From a checkpoint of a small transformer trained on Wikipedia: vocabulary 8192, normalized queries and keys.
Each number is 500 + 50 x the weight over its row's rms, rounded and kept within 0 to 999. Layers, rows and columns count from 0. Numbers have three digits each. The size before them is the row's rms in percent of the matrix's.

# layer 12 MLP down (transposed), 1024x256, rms 0.118, rows 63-268, columns 224-255
109:497515525526550390492561445477507450478497461493584558608521482540498483464373579541455582555580
093:469559561523519538547447450459440537422443461525545431518502463468527491474483422532484560564514
105:458589497550570511449443482472466541452444577472480472527542498485403425472447481496466485532526
102:515518471478505562378454382516462500486559539438509582498451580577428445462561605507519524532493
104:491459455580450466418514503487523555539533455447549572510508542424469453423473417422469383473485
100:513394539500549467511468478451579520454535556592483527509544491569561493504562491472430494529509
107:516428515420493365491428466484525460435533467553520479545615458431480457414556618506407524438424
096:485483490507512604513517496520577466374477495502489453507529471513545578561571493561576608473546
090:501525568550539453556412471551564579559456489535549409482494628477485431548459516470540544455475
094:534578448506559433532519421535595410440487532540569440492506578617446493441573484460507457500434
095:519548518448564545425538401370577411460516522482415397521564512436554586480424491449555582510391
104:515442525507478360506526480482612456552439523452555432524468492498508484461473497493501482561507
100:542556578556481388488545480464392522490459448530596390573484437579463601510543517494391441546511
100:462480493477595445530501477433452500491484465391524486572419493406599507511464516483539512576502
096:483477556445540474439479467525545550534492400467469484466538448526432556539520490525519382484526
099:436522497604531584477492561525632456532472564568488552505495510478537482641490444554455397528430
093:520471533523475544511498363501717480469561466526468441453495519486589545520561566434507537504460
104:498488534559500556557545566495432503426502501483468420468501583472441476488461398372444532533468
105:524475518436515445539492495483356420523523552468419492504454522456471478391452525460553506542478
107:524520499572474550565527552501456503560467548413528468453477596409482546502462481430532521562440
082:474400524508437580540536520469506450443427394519491543501520481534532558436436496489573534546483
100:583520525400551605502520537472435516477470494571436521645536498443494523512498401383459533519481
103:489449517559545542498401547455395556493480546560507468427521487459579387519502488421540497528556
098:513531452558460489431507519504495531461503461509531489491436659458497515560498435490555441571506
103:524540448498426504498430574437499406416408567537496493560557498507427505451511469494465614420510
104:506453558506526497447474538584400478515492555500634441397509493399476496461496536436510478480490
105:476452510491533519475558429495473507555520461463370528490537493526527465494585578469466436552501
104:450469465488480453518422444475501538541508409554587488445561533503472499483444425415495545500470
093:562557462514515535490472545542573431480487458549507529467535425602519498481499495474550472474426
108:499522545511449477457461350369547527554414476566516570525595443507489466421443404445513558463446
099:499509483396514515437443476527560454457497433509534488529463493597603506557526518483545549481552
109:546401395445547482511471455530433560528520477503494510599490528526504465401549514510440482441510
099:480521502424480537413521559471518504490519521534479436488539539556486537406562422576433537493390
105:537508464513547543530585465485463507385513510507432477521550440505518555497550517455570466531541
096:475458502600409463455483523475514520596408556520480433522485515458459431489458564473432361470506
105:409484523549512522441477563417559524523425525511470551503503451499592489505591507558454595508480
109:448466501465520459483589497511478538513467431558405527602491530546494479529462514548542505403474
093:535530476476591589566561447452461502507493475514570439508467443476519601419429525472579480532440
098:540570523503574533476512454465530570484557490561526520480572451483459561535487447485622529582474
104:558435436518509426517577468475423519449533481507490486470561503452457540468536529517403458430469
102:482591514536480460525406463511603477527613532409511471573498536484455414598509484450475488513486
102:519506457502504493444486481537553467554525350526539557537417561477552487416424491499480555555488
101:481415470469485476506513540532523587502553544507398501463403507450428482532455490531476475447459
095:518499520556518488544529545570581532446502504536536531467516503495410566502507546504581429412495
109:451537472503520444457486451525487568462506454577424463497414480473506463484478483552439468459493
101:499415428565537492506479570435471482570464629445444571489533554479526489526530558555530475493504
095:625485489482451553520581514438487489472457491524544573463507561544606544466452552468440508508501
103:520480530419503433483540480599563575543546459523453518501511539449476501518421440525527470455444
104:579446598529449407486465593466478504557540490463526388489494596594473487610433541536472507505551
098:503527476618510576388452375505537514527557508430474526511544461480582566513482509534482577533502
100:465516535487483470416502505510466482453417486523472497479455361497455581602560571568529489482486
098:507501521452523533481462531464570559488548503470492544503427522498480464486563459527535555493494
103:515510562467485414586557523436461487410410544598506517503579428527470504501518392467409471488455
106:550475492515458513505468477486379548545533485541424361519565562504508470551546577496458437441494
101:526563388509514502445462533582589446562518503528538532512565554477404432543472489510540497506528
102:472600521580473547485481492461401543544518531442482537493532551471558515561533525427472570440455
096:419488480453454424471486531518562451506494457584430457580488513526493420543496486540488499554581
106:532540617554460507499505459491478493434504473522603489478557528539496504416528445594570504518500
099:510511488603494509438503485561472502570494457502550531405536495489539545491462528540534569589441
100:454479556567540449561535446486510459463539499523500449546456528474464558541518534447461513539502
085:561413539515510492560564506491426492427554607458584447557510368454499483486546547426453477450420
096:543488472495518515499522462560569523444542465494514538620578453518481603474466471425486492509498
094:541595464384541498551381511582507537376498609505501477541504447530571523576516514502514608532522
101:490477459543473508490456549513360489411437419534507509526579447420532460531544516423528515529430
101:485414495539422438471449470563456524541573496546512454415536447523488445507528507585622527441511
101:455474502445484518551520487479560476414523553519499508522478412551501436478491553488523494435505
099:442511520506555550467493491419485559508523523512467553518528496553490499472442491555519493550446
097:550615439533593377472532510513472578423475590481553491495500510505462465483426555487460450502453
105:524501429523555539480585519558472446526486461456576444588502539531574542513571491413413437562501
101:494494420490487401459524456440525472486546416550505525472422494443509447463509509486434504536524
095:431510521500500508663503512553597515517462541514465538500454510522469449511516506477536464403490
107:475515515360491539410435445486468371537512544591518450622528477597484540569495532474457427544402
097:518446518635470511515534522553458566495482493490461414501456458522479520426479533486476466496450
099:421553519525570465507497561558530476431572448527520564505491490499531534492463452575555456500467
098:504386496578494515465551520594461609536533454521464562444477514508507527510423491525465495489547
100:435502463437432536534458490607590502492526521576485481503561525466441564500553457527529476511397
105:516435540613499592487538429583415490562505549488541459550405556497508465489431516558488545444529
091:564507541376553432548526509463532519531481506451516501558520496536503523469515489500432559512436
101:551484515520521532492458496479536463509482520530472515558557485515583506543539435564434513483544
104:508383555542559500569488492533476478449522495575419443540503569471550485487493483471452562442573
099:509550554554518499496524561564471530503496505515448473435492507383472555411567408507480407560470
101:456515555466518496544550503536392479428446427523501559483494506488532428493516566432594495433528
100:447472506445436378497591569472504585488455541495488471512537476473470465568453643497443582448511
100:515454535466519456557462492547458479553454543464540489510480437515527408449443530513508542447518
092:563471417516460457472517469536461454428487495415462457533452503434484443514479458454458528495557
098:524492471494491557484503485477574579467494546485463461552449422473565418516502539537379534571410
091:489526493518483516503454508487529419485518446562570510494463466500539621479507589423459476535391
101:441468635657568500573495505519472526531500471512538447562511583550428557455439518490550600538477
102:515473477525486504560572411483450548526455492570421497527518525495561554532475448566506485472581
099:519497589506500408525482492451570621555463464576563475462448554442527501442547563535436378521451
103:494567442560522429401550531481557498514468457495541456505477444433524500415516542414559483582478
096:551540420491449440518461519514574532513469440493462567540590609559442502561491455534425514447424
100:499418483591465511587475465609517539552495582487527568476613492562401519624520546468528526534543
095:490475467487484500554499492518555464454637505524451516478535519521549480573464440501545506529429
106:525471538577453504415475508492516600434544500495492530541500483453388544552557530511520471569460
108:450469513538500396501491549456466550427463486499489484502458456480452412574491485474513515505602
087:462424464519496496387506537449577433500524415537526461446472554526581434502537500382463533470550
097:505428483505505543465530512461554509469533420535528444450511489512469454457552409573529508539488
096:455373482595438537568473493512420496530414498492514509478494414457506508530532426403614523461507
108:500482529545551537498511380556442495541598538380491551509482447436517421552357521426554538492464
098:544516435498454498494569463536431558492477466487492592471582567468507483595477514467404476532506
100:469512506406505529461471498426519535543476468532509488462488503439561503359463467487485526507447
097:473486579434468482543533469425496477506555542599484557473580571495371395597513548574446475500483
103:518463510420446484400496520489506497520519465565427529510475444474501486568496450553519562642425
100:392492532468452437498387439531449514522468566526541450493454556499410549458488514444370472564505
109:489493542536413407450512513424490512597428476627499585410562558480522422477454471445546449429578
097:589522495521554486488454491436602437457504495544615492523409515577457518462539483537551475457500
101:386421502431484512557471454415368448547438492504472493557496469531522491565482386418522518541541
098:446441463515582489494484457452475568585534626515582457440483612480479349530528560439464593574474
098:569506430538596452465575562513574491571496596513610557542550584432484531411539500432431450547502
101:533575465575545566443487512514477444507545480505417480448527485588523422444512474485563594478468
090:550541530497431501486505415476634464494472434594429440482509567451533441521523462391499498530536
098:427450459450507468475579506474367489439507541505465612605546504487415462475440402502459539537613
101:514514513421494530509533536508453472467477507513494463550492583466581502475473534521540522493484
107:464455424455493408474442546551495482479603506520539585481444484467427512471606532470545496456554
105:524571521502485600376425532411513444510474512424551489564506571555546536468474465484488520527489
102:418549590456548529486584562516500533450449541524539551526480518572515498578491506563517520418565
097:502543532587461608507572484478478553546473547515511408548478504498474599524489482454502460391558
096:633559472526592472478483560427577469523558417442620533464483539489466502453479518588471522480512
092:507431544504438610495451586415488440552513427471505540517434531488583547526544437543464493491459
086:528463514535565534588512534484522552512505495503542449581547498581465551514537547534610566496520
104:490496471459459532448493515379549500463472566466490520476514463494507465392524491492444502505566
098:463466476545423549497565591487491523486511506509449553455424556458543470491443535487581466503564
103:472469388429422500544559607475405494523466492496489457623465472434410430513478525531581495541494
095:553500532473449515422382544552673506555493497478448526461449416437473519508482412588507500495491
096:543576535458524475514506525457513483490592556503543520442453563561445465429549535488531486514544
103:576461557465505472528507527448507475505457508518537385561523586507506500407433441514513478598499
105:462503555468475560511594463489645452505466566418451474539419515492502535520512549468598462451455
101:471403546548462599376558535472488401538474511561416526451522479535551411569503473491540487454412
100:535481623506494494550512492554536469539423498467492488400469562466456467507480486545476452573582
093:527492529574493547437448404579483534507468520542451458517434575488532552479559467487511459496462
104:542445467518484504585538437457580390523463468519574495538540565491500513459538463467533503510442
104:501579610409516484419545499512441518574612506566516482466482506437518501626532591504466590562425
092:609532450469482458436430477510597431528512577480462463459540384507490522470481588542479497564503
094:617499414537479498389414573523613398456515446500437530606560494479495532394504567538543473504506
102:542440504473465458462411504534469531590500504436491479468495560483488521448429430479493485513454
099:407532413427467524438528491529560589530572569461515508556488512463533495562620493502554424436465
102:553493490468514462528504548494457497578406502497496507492517395494443492443506571476406421423445
105:549534529532527502418588541547555490477505544588444492539596560525552566441521406563581454430469
085:463540434447513591530548553571594491599516576482582449369539452589560499491447547452486437547502
095:577562517603430524559470540477493448443479445566482474399556459423515531546554481548453536541568
098:434520491483444559519551491513481472497505427504460516471448493540480451547437437469520433460527
099:605532522495530480478608491405725445460513562413528491504514539487507444556555521431484539489500
099:490425511384543540478474570522506458465513417484507486510571491454432418561543498506428499446505
098:484494420486496481488539561529446496437499499505502397469545539431408534448495375498537507463559
104:517443514550417389555562560468549431529481510589535421492554537514546462606488514475561512466576
094:626482463498546498517532451438693505524420538502461433533509495463500591556433500486552543500584
102:555540582527460435444564524537501477568524513430547591458452472474376459565400493505454449465437
104:453456457588530468468527496507522569480501487441484476536477423506490484480412488546504602472411
099:462488508398568555487578494446679564520549476485518572561513483569557450473499531547461531581539
104:486588568510503468508512514479395387537476522519527499523541582538484603479497502476575367465616
093:586536500411554608507539546551626542454490498591501413517540443542552513514472584469508516526473
092:479598556504521469454542464512512478565500499437454511502438629567379602490525451573593537465503
107:469548537515558506563503515498466565518515417408500525563516551549556540412470489518394500509506
094:396405544523518492518434448574501488491600491490517518414470419466509544569582628476462436399496
103:506564491478469504558458541535618602578435503436486561506520457493527518525493466528540562398544
088:533548473548600403503527515506455568447427500552382451496561516593529468492521420581580444582445
096:508479439455538539476504485425411598511492520634537499535586477483579522514414531584485462436518
102:499504562484448493464520477544458562458522507541530500562500408583487485494591468487564444560503
093:491499471494548560460532490568690521521497467460446478495536472516431540429477460374504545533501
098:512563390534481514422491487489633405462576488421481411527441559390422530583479553410510500385537
100:478488402512576546569623526494539586527579590537532544565453452600488439485520452452583549492475
101:596391481499488541631486504573427521491475452490561420505445534510529541573433544424496469530580
089:561495526485453548453502500520425408549457460559420446487464520476522568506425550484502595503483
099:485429493514498422514451502541585472423518535502526463540485436486502449421484541491483574514585
108:431502528470500537524466502527480523564565478485567527507473533555478541516526509504599396522575
103:532532527428511486450547525452430530433464472567375516516547498425410469468410519539512478454474
088:508555473549499438474492525489453539526448439513522434517422492551470467558596481461556599428536
103:673448477559570430451519436558471493451470424501528486472500497472413475506447535541537515535464
092:522460602480507512581403456513577531502482469556568430571495535449504503521510518515509541527549
097:509408561487536511488445466547421505496486507557583497521553551453469479466503543479557493490459
101:509528503545421596475532528474402483565457572428562509462504521488509564484561581508539428578470
104:466530534530465563522562549558503478409443424480442594486514445477549540550488389556464483428426
105:551496558526541528517452523525470574430476509534500535536533440534482482436403509482500505558623
085:446516423514557379461483464568610467459591494569473549507466478512576509441531539512517489458520
098:469471548412458532534499418525534464503447463489461543498528421488488508458462565522477493421483
087:579484563536458556507539599516520553498473458466506436462416550431467506431533410552580492492493
097:513458507411450489475509515563532512557497591533396485492433469531459515492440452586445420522449
104:467506444495481487451453579446532527533496465482543522549476584463479524561497528561459505505536
095:457470443542554401467468414510516442513531582513488423512521527586539525420474495428440484445521
103:458574515511541558464479490469440460543583524513593509554457496547504442488457548492533459573463
085:534589511435638417497501524508450427519458489461436475412449546523480478475487570499476513513443
102:466459494551515532504541421438420563433528535478393521474525509483551461472488587529503537507512
098:628472503470440431610536440501600490536497427519404519555428552554478473559589491537518532521530
099:506522460527466476569557487540445431521437581499560492530461481466535526518493540536451436516486
095:410528505557383454569492604468596537502528525527454477466511378612474508434483538466565441546360
092:445464425474508514559490513508731396517504564540503411560561442482499493498519517508511531476585
107:414555404542489490505566566506457587557534483608581435535408479460586529476497566497535501464468
092:555457525499476556456544463516495507514518587454508468480454478487544533512547503427519570507483
097:545570521502517365367515558474552545520538544586471586528467478483479507583516481527490443543420
096:475490538495523451527520479560583502519432522416616359523495454627476510523501564504542525394494
100:486482470520567461364461491584435528548340442588503534522571509604428496509518536492512543540514
095:491545540468522492564578440384549467482491448465503432438520482422532523418628508570506573519484
103:544498593483529425578393440349422470450483566523496579567518529548571385557439439564560557400514
093:491534494409434482587501615558431504572439476495466563434441551506502517484605410438551549515515
099:481543464563531549495529400484608582510483460559579575496487495423440443478465510462458507537458
098:516512431505475572496545478586487401588505535436448511510440438638516495495576491395513447414581
101:580467454544501550569465587423448523492441452474450468432454494570546554546550455519432495529513
104:462482513468440441476535483552569481538437474635551532537443547399427459447440536438462495501513
102:410490399469571469443489499561516527413453462490385421499493564483444443514545529536571562504479
095:460539460426473604575439481461564509576471561523593513541462549451554451489540533509394524526473
107:499531533428429529461491484550445512436454432449507463448495545444517605557492468540481442515507
096:545487459452549496458503443514556535482484574506504497464477497505395438512473471523483515532533
111:507454498476439518566487482521509434501501497493396504523473580511548509504505491510433558506443
099:412590491473469493462584481548501472510432401440511530488564524388497488459571463447511468602489
104:562495496557488476525453466491572480480401387504507528431375432382566515586452526477497486517580
# layer 12 MLP up, 1024x256, rms 0.35, rows 64-268, columns 224-255
098:459484524566510470459436470478453478477512520378581520388448445537395478571533510546517463496453
103:559465403471539555520470511514536544480504490431562434435524469490498467419525541464513531459496
104:489526524538515495406564538418417451477461535461564525456453475459544560517483441459474487497449
105:521488511554429549523501455520456538514549472489530515516532551560495563501504467445387498450520
092:499452490458364483488356469476485466501515440475440438484489601522489592556451451520453531535612
102:463573471502426444570475494563511405578579450501470454459519527523448546495453530455494555514469
087:466444608515475510518508454465460614546534474532516484516470492569508474399462498423438535477452
095:580525468462468494489515487536509488512506496540571534548478497525475584458473486485528560495527
092:591424537575451466572500480477502513445459520432658528476477561499563552404549483541470405462436
099:577492528503456541515545407482525485557484564490561473503450499463544531522494564437391470398563
107:515521503480510460450491555438439476514420491405503512465480470565504499498550507553474511533491
103:557478485516487455477444497531445482500489527384529457385522551652529496518552579573480526522572
099:504563536522562481544349434433499476494459502495459412507463476516459475496543446488632555532589
097:422448554575469468484513473528489591541541504474460506534506532521516473433477426376468491533530
086:607517546451459480600588456526586427508480484435486424454509429502586483497517465471619471537548
093:516552529498511526494472462510508448573538435517440474389482545622503593423495493422489593517551
101:475478492518469521501569437514466496541436519444506565516512541472510517553383497520443511525432
105:554460458470578493456487476470509415519481479434439495470411514497467522480448387559502536482546
106:520476485411500493593465591475459499517527477392516511443588491452471630466515460492516495504528
082:491535423492515495483532458481522544510498561513509489405549514433575476522569537483474437564500
098:417411588485471457496466480457475562496529433520480479474552464509586467497559501434436563506462
101:477489454478402574511533513489457606583563549552549485514540524482580497484529524511389476516494
102:518544517504512462513519427538541566493458445506459524483460424497477456466516564510542542470446
105:541485461499445487561483456449414512480511413470487518507498495452432548468513460537468477467564
106:471478553443524464477519546484507522422469519449507445484602473463429500555442472559543501491485
103:437522502525527450496484471477508406488457526425458437436508558465479500513555532583408576567530
109:492410412545516599531430347512499478521552487474444541481501486480445601502456528398511523507462
091:519434534452446502493464564503492496474570487485580525481422509503381541500625521530494482464469
107:556470507536487576538522444496495496482503435536546517477382470508511465453464548376500550546518
096:491583539456520562522462487422510531509497456406433472497570561499544561426538517481506503441430
105:522464503486507532497526411521422477467386477477537551534497545616474479486602450521492470433464
105:511485506531599481502442493514590484390552546573550545515503509438404448393537396525576522491426
107:413464454496482505483496522444525459582475492453367492557382471426515552642598444439423468464487
089:600388556533421491487507580481492450563514432544591465477511490495593451448517485521461481530581
106:389528484523466536534512560510519563419444567486457566437506417476457530463508550482471521417475
110:461489452482478436511492500555531416517496463501519540512475570471477549417500416490450496534535
090:470501494567553446504532512409485526488501435549480558628471499433481560506543482490461567490485
097:530547412457536509452580519534476536578595474456447581543477506501413439494474499393619480539514
098:593561494453380473515440564525499528495481402439574505518567463477567537483493520602489500480531
102:481476536473484409469414455485441456465473464609492525452439472463463541444443467519439510457488
104:517541505555407563485554473524456456532553500454484538449529569522530507614401541470543424461392
102:474543538483457492561492465440486651510420556504451483578516439533468537564451521491452531507535
093:568535570421536452470440575555563418511467474519447563550523480574516506524494498509475554506499
106:453472475477463488538491551462419447495496459502433497474397502607532409520534444540411474511537
100:553488568500405446566469507468432522621452455560458477445551524442484442573421549582494553436482
100:562539539515477551522493498486449490420542450566444614526552519488542517493515517547504386513495
098:528565641381501579471486411494509477502482543522446420588504528516485469530481534571462466455450
108:624438570542396613500513520574477465519523488484456482482457470500483505496565498482499512436446
101:441550511542487601530482496559520507500421516464433503516408514528494492626560448538468545529450
097:449496496495492542464467454401505519539538502511530568524537549460582520467455537525582500477469
099:426553471503447471540448422482523512485602591595512465606564492489430542462494419556643459452556
106:423520550508502447500462613437525465499414461548459514474406465548484468520404553401497551462438
104:511527576528457460478503556426397547475531458520518429549510479451530532471533438527530472445497
100:515476477492469584532566466518550522443544504604453545460505462482493454491471468502437512538419
103:436547481561432546499470537449495501565598444427552431541511486444486581508443483418503552443469
095:481493488473487460550560419557500493578548493505491481415511440536526500517613526453507486487510
102:612490509489496469525537511489454417559407537474497542462551580458461458418464532502468540488551
099:520469539420418525560435470529441434530519483557478519520470575562461509494455491612529482434475
099:497594477508539454474464489554521476524369439564443403428463497520495431491490386539465446577531
087:583556483490553500571425576477488406491530458494546457459477551472465385432445470474403420458545
095:537538527477506511472494456423486404504442486520581401488389553489598517517421545566498513452395
096:557495525526490462565419490514434475508509588525495548528425485448474559511529523528559468542480
101:494495555607454425526501419535474459483450452502430462511618435505512502519506398476548430535430
099:495472596471474464513536481449514485530538490457543438515445561515506483462529486510311494546548
101:472493494466636565579380547413516528479431486564599557444484414396477405496441500492496476453565
096:502503537419484541525486440510473524584463458445489548541424544540510464453471557488533427525450
098:577430501471442560634493445514510416533484548517493544490542518507548447486541406439485472519505
109:427591538539419521476431502499476489514474554523607447421600618476539485579530471504470546421568
103:470478403553495513546532435528455376523519493467563590520443529516491426505521462526419535525504
095:515537478452619533490551481407579533436415455495489511491536382535471484466419423484446507461435
108:553504561453509534525481460502522469526521529440577398541557528474514523510472499440541477525523
098:469414583517552456455535565487553579495432516437473414501437450562465504513535545459495586497505
095:429578556516463555478518433504455490575485542439460484539497552432455600414546455478461617524426
095:451540572436490377474488493470419444445435396473468494570533557464576504510497422509458455497406
101:533478461604442522486499478550506492586534540545524427439545549497479595443431452410624485494519
104:547424515511493472559521401511462502485545430488560479580521592614585531525580450540571485435514
086:435571507453549507433524523488491540534590497480523548405423522532421503439525473531440524456474
102:509535542567615498441466479404429542473499411448557588371461528526479540526523465491444535452523
111:534478607516534565508510502484529497513498550523485497447497479442515450501561526437527430436513
095:472558388556514438497428519488511514551615495518460514463433534507498502521504553429439493444519
100:502484480540488541489470457501466453454580457483507514546429597553528532614545511586531558508565
101:452420549453426449495387496501478478451470501526472367572502485513551496521467428536448566562497
104:559461472542521529526478455500515545495446465569638521614410489549531505564493518511635470502460
093:489499443445467538504548528461518428488591512569562489500477484415545462474483610500560486521435
093:490523505492493526555558473521558472561471524513531406472457446475506534521533508603474533438515
088:518560525502450481483488535497490575582485490437507468557539471475568472510516455452552536513537
096:534536534464468435532589447499435557536543461442531456544575567551506494427469501369471498525518
098:452494474538578471550532530517507425556472506398463505410558463545466508515507456470478500520534
095:432492490464444477523494552538414658507587494474579465549546528442440534430468462504466527461456
101:448515596416465442531371390450501541496471439432529543506550540507431480527498479519514513460525
096:440555484443477500579437441508466509547592450456513563633447476537477518462494449494541571591440
104:558535408548476513527506534469502532511503538538496512410527450497550552490520541496510478524445
100:586502532553441528481503498543513445538553473561504546456420407462686399509503457490467457516528
104:416501507580432421539521493509511523539497550512453477396562403465631530503476487485489439536584
106:433550472500471453376441592540397498460518601462578463568467508478495430527508487466609583472474
091:563455554504526545528527498478474469543456460492521505555481495508520513574508466593454479566494
096:457470478507451512495558519437554448452593421539444547536625529414515540555539508497593532499460
111:426552569432439457475416563503389500486532566466577506510469452492421484499557548559476495605497
115:497523518493540462546506492515500479491522554577504523534481577528581460523534489370507486553434
097:560496542534509389514432526520530522453427452538503527582452544413450502586474384520452482470437
103:458440488539412453522579485450484466595484532475509473552513465626480545426457467507444442498436
103:427540490356496562481456534552483530653526539435497434506578446578547501454452463473531407554441
100:503472431474457521520545507513415458454448541476474379381594498571446472484471527542465467588418
097:542568543483577525516412478437528540375441556443492388544492485608556541436522540536540563543532
105:438494567469419495523538526496467474521510493462530613538440538485510427513436484495432503499455
096:561495455529398468372471532397484527449382374553435466404470435578455576441482591542486537459454
102:469458564487441488470540578494473542442444436466553528470588544490505424464539496526488540535517
096:458497477490593529498504523477448505491662478509489463593497534604544576536520503386478517432571
101:449432472475591414555538508465580466500540495446541544437458554460531503491398434493380543414503
105:487498507501488562490514573508474468445399461487473549365488471451486517446498510488504493470424
089:495540596454503412476463491484493504475472483458449369522454405535548509534498565564432523476505
095:471527585503451386574425500393463514560494451493415561461499516501510507545524504532486555474540
102:479439458524453525430421516537525491541478476539557494556472439528487555556422506483441387570429
102:412546478545508485441543501535435442498498415416501467507564421524596549427486526472508439484541
101:476503493416521423465466612521539401496356502505537461446496511492576523460533485505452467541504
105:454444567455473484511514450565448588360538432554631524520442490517522396463490560493461513498485
095:621534538520522473488543453450501536438481445450562531506642575515449516547522502491585519467546
099:497507495530529560623520491595435483408473539504473472553458461479462433497537443535496467541476
093:576449520539413539569489479418554548480468477451523461500494531495474539492549454547368508530581
088:533409465368446482414506488486466510465492557514545363540532561501444439442487540497462508587387
099:466479438563429476401523473540514482641473533486540482443577532529494471475479576448582462526517
097:470539434535420416523526501495426549480514537522509513471442471485473433537597481545527379480587
106:521472506460423476532392499393462530500549494496468480482410486538534472452495532474551484526524
092:581488520555529412488522397434581458513503433598457442456482548573460410526435471471482479497446
097:602576583498487453503424505478433531466481513498528471509455496449467479502438443397401583503463
102:443461440551486476525513480466502566492442409512541556550434406543431470467483441466533523504586
101:483410517538480483489488466461549462608589494447538500498585481575584469439457482519531508453537
103:588429455511527578493480436445457604540428324503535453482520492533582527576495504505473570470372
101:544437561526459434616486490548459468433471446593454385465542485501482525482483546488497479477532
098:477471484542524540484511470473537434486548582557470523581435482521539620478463469519444605550545
102:543457486463419511610597451498462523514615540502532544553480503547469472510575473411485455527511
110:483571542486545476576521452410550545493558538540454470534558577470511542543521433456485560422519
099:576430511443493533483509480554453541418413582513534540499460401437572520471509553556514501446457
088:564557540596561542532504519457453496570503557492524488509489608446472421486491495494417459465447
106:516592547525513583469415492495390460483425477453544547590424559484490563584497508511472477468586
095:547475486518541463522524500482572504497550520502591531556468579467522493535430554492471567481436
100:480541462465460577532438491499455444469529487424444569489390442452432555464495479483519470485576
108:430470525460516477569492526455437489443408489608556475537479488459483562482623443458549508483514
078:590502439406567421575460469465552451509506531475484560480468565449536570456467524533460468505467
097:550567520554319503580474515449571521493607486541480446430530455454476536546541477578431507523578
097:492532516465499538536461550518408434512393475557513477465467602511507502483464567456447548556477
099:465478552496429484458422457531528515516612466468526576466499482499416472555514462622431468434497
095:567481506383573452495534409525491431442570503484487346517415509581482536515352528556523551464503
099:488471553541535550468479498577419448476494532483580447493497502504440572532492418474532451438550
106:454551466595504496513373578555538514513522523528574492532484555543560512631545520404508477560473
089:439556515478457563493546496619537577467563448561516539443495497514486474528503527467507513436497
099:528484506477429451491503444518521449546503487458468523405440509410473505596475565496437523552552
105:456484586496412508462494483458458558574400472554497546424492493550636550503495483467539471489496
089:570648469572485457525530476368520486514512519564343502466496460625583505460494505514467490532570
102:547523594452512492551501432506445456558459492467524476404500552501490468449554494602488522573521
102:503547572511593463501471426401528492521526449465493487463463513555407567456520502374521527404526
094:481530500365545603514530493559478505427434543476617466541514528512469572450444454494505434457465
105:553560479549675555558521461435474496403518526422606549520532471515455612483560473436451501532496
096:464499521462538433410499477508456576484482462515582556474540567487476510427500558535422559381473
102:463464462533436391500488493549443508520441610585496615446446437490404530573434463451468484442470
091:508530467485549466499482439525506510445415446505455478490461578575534424448531451487618481506419
098:426557481438430569583443508560457494450490632548496543577567505483540541554475518642455578477517
099:534497534493395521577480477493461497552427555494456467514491509550479538472525496532380512464417
090:509419564514514478434445588408577498561568507493472510497434418505379470502444506520422451611455
095:576565504459492482547472467476508546558535499548421556436499508517444621538470558535459507424518
102:501446531515489521466573430570452512560507550380542472462484470566481509431452451505500586553453
102:436458590411434505533469505524512403512466461507638516490492538482520505624586435560521505534496
089:505585501533471517474487403577478390530522473538578611444509490475472483526449426462554501512567
098:438476466477514551449509471542472499482507498451576512524514373535559446511545511458522444535544
105:400478388472460519477484523400499595506463389584496491491446557544476528451449437527545517509517
105:506529474483503589417422482453454571480498512561522455529496536492535482548426409498483545553542
090:523489511503527511573516611510582507604590528575544497587544547479499437493501499509494498464635
104:505558459472491518503384517432485450445445416563553571373449571452469578470470482440498513537522
101:482479468541429444583471424493522440525475538510492496505421520427509472551438552493472515474493
101:547500530529512425469436513471515536500474512525544417525434613439533537471498477502496619553499
103:438401552619480441450547462498502419504417569377514490476509446522467499523465578442597563458564
099:500579581410642563520534558513429496498448578591525497505532572522492455508453455489523497462514
105:494574506542509445487553528499436504503458505438454447582466470461563381503452502466474456472503
084:510562447419543407526499521524549408440603498410513530519452422549562565483466570461491455452508
101:497418574490432534528496482556528484453410580495546514479494522561472525516471582647575458413428
079:509436428428635459548633537473524515536498447487444540490469441447565606445590556490469625498498
087:403443574540502515572471400452466489476461500491521422498510517568420507447394568464570464465565
109:457500448556537496437476481566477490537502536577492548450490437538566585449544486498539534522509
098:581478565449487420568489462491512540529430464496437442471474424563478482465542508523542403512562
101:442510569356528557466481459430482481535513445555523521499448494497466553531487512481443502470529
084:505551465466507481511570495450524454542526474481514554531410520533575508538521487474489426379526
104:449548519590487530453558546465529545453425472435480571445582545427533488451525441464452496468526
097:503500506566477462534647482457523491488503530516564485518387467442421488553537551543570504535523
098:423540548547531542487539504503476557535521455436443554499476570491482490512531506454389489504485
099:540554554467472550477564486534415583502476423425436514518498435499488549478588510562452412418460
093:482530514458476536492505515483537496449428507534504477421550558492481626464478438406508488450541
107:388444504476431525545493565503442568445550431566516488534448488473429563622443528468461485472439
093:548505499459484441546410454395535501518590481491454546500596485577467495486468503481493406466488
097:479510492450483456453475422481562549452479510510465500569547533527514619557419413499506649481464
101:456506523467535518496471526551488432522502584410412475471600534559453478370483524565493490521515
096:457512492474534508505485538508528493527532414456343550432581512515478544529517548469459502485429
094:531578496441461574452550536563394355585521424571560536509498616483424577512515518497515460540563
101:512586461513514464552474530460498449473390547469520566554489564495434513478458540520521552539462
098:463436532654465551502490483572494569459424550470560514434519508575486556451385471558574535506547
099:563494535539477477510466518481556479462465421480492529529440489426498575549530486544461475472527
099:521469540501534492549556458489498449441487602463512501483474597474508552507529436380394516475470
105:551493507485573450481453523539478446478410457409447540566506537386453546444477529439492511425483
101:484545507508508534470476548505485497460486461523483523546527566447474480494487469514498439535516
101:534472557531527437523448487490546424506526466483546547444554551432403456462557550559502515561483
095:539456535505488477521509543561562539573405544544450567502505491471498463546469435527435544438434
109:450541506523526379514511563478495450476458506533468445439432516418481453512421458521411509430562
098:569480526469574458526464518534403479567515505436510454485465480509469528454532468452582614487460
107:437595532486440523493568473494477525534471510528563480544473589498533481448451553508470532481425
100:550558483425502523523513533541467468464496400461495493538511493470490526524482529528495511413533
106:543567434485462589480448513479516452395602396455469453540550515489521559475466440498530586580538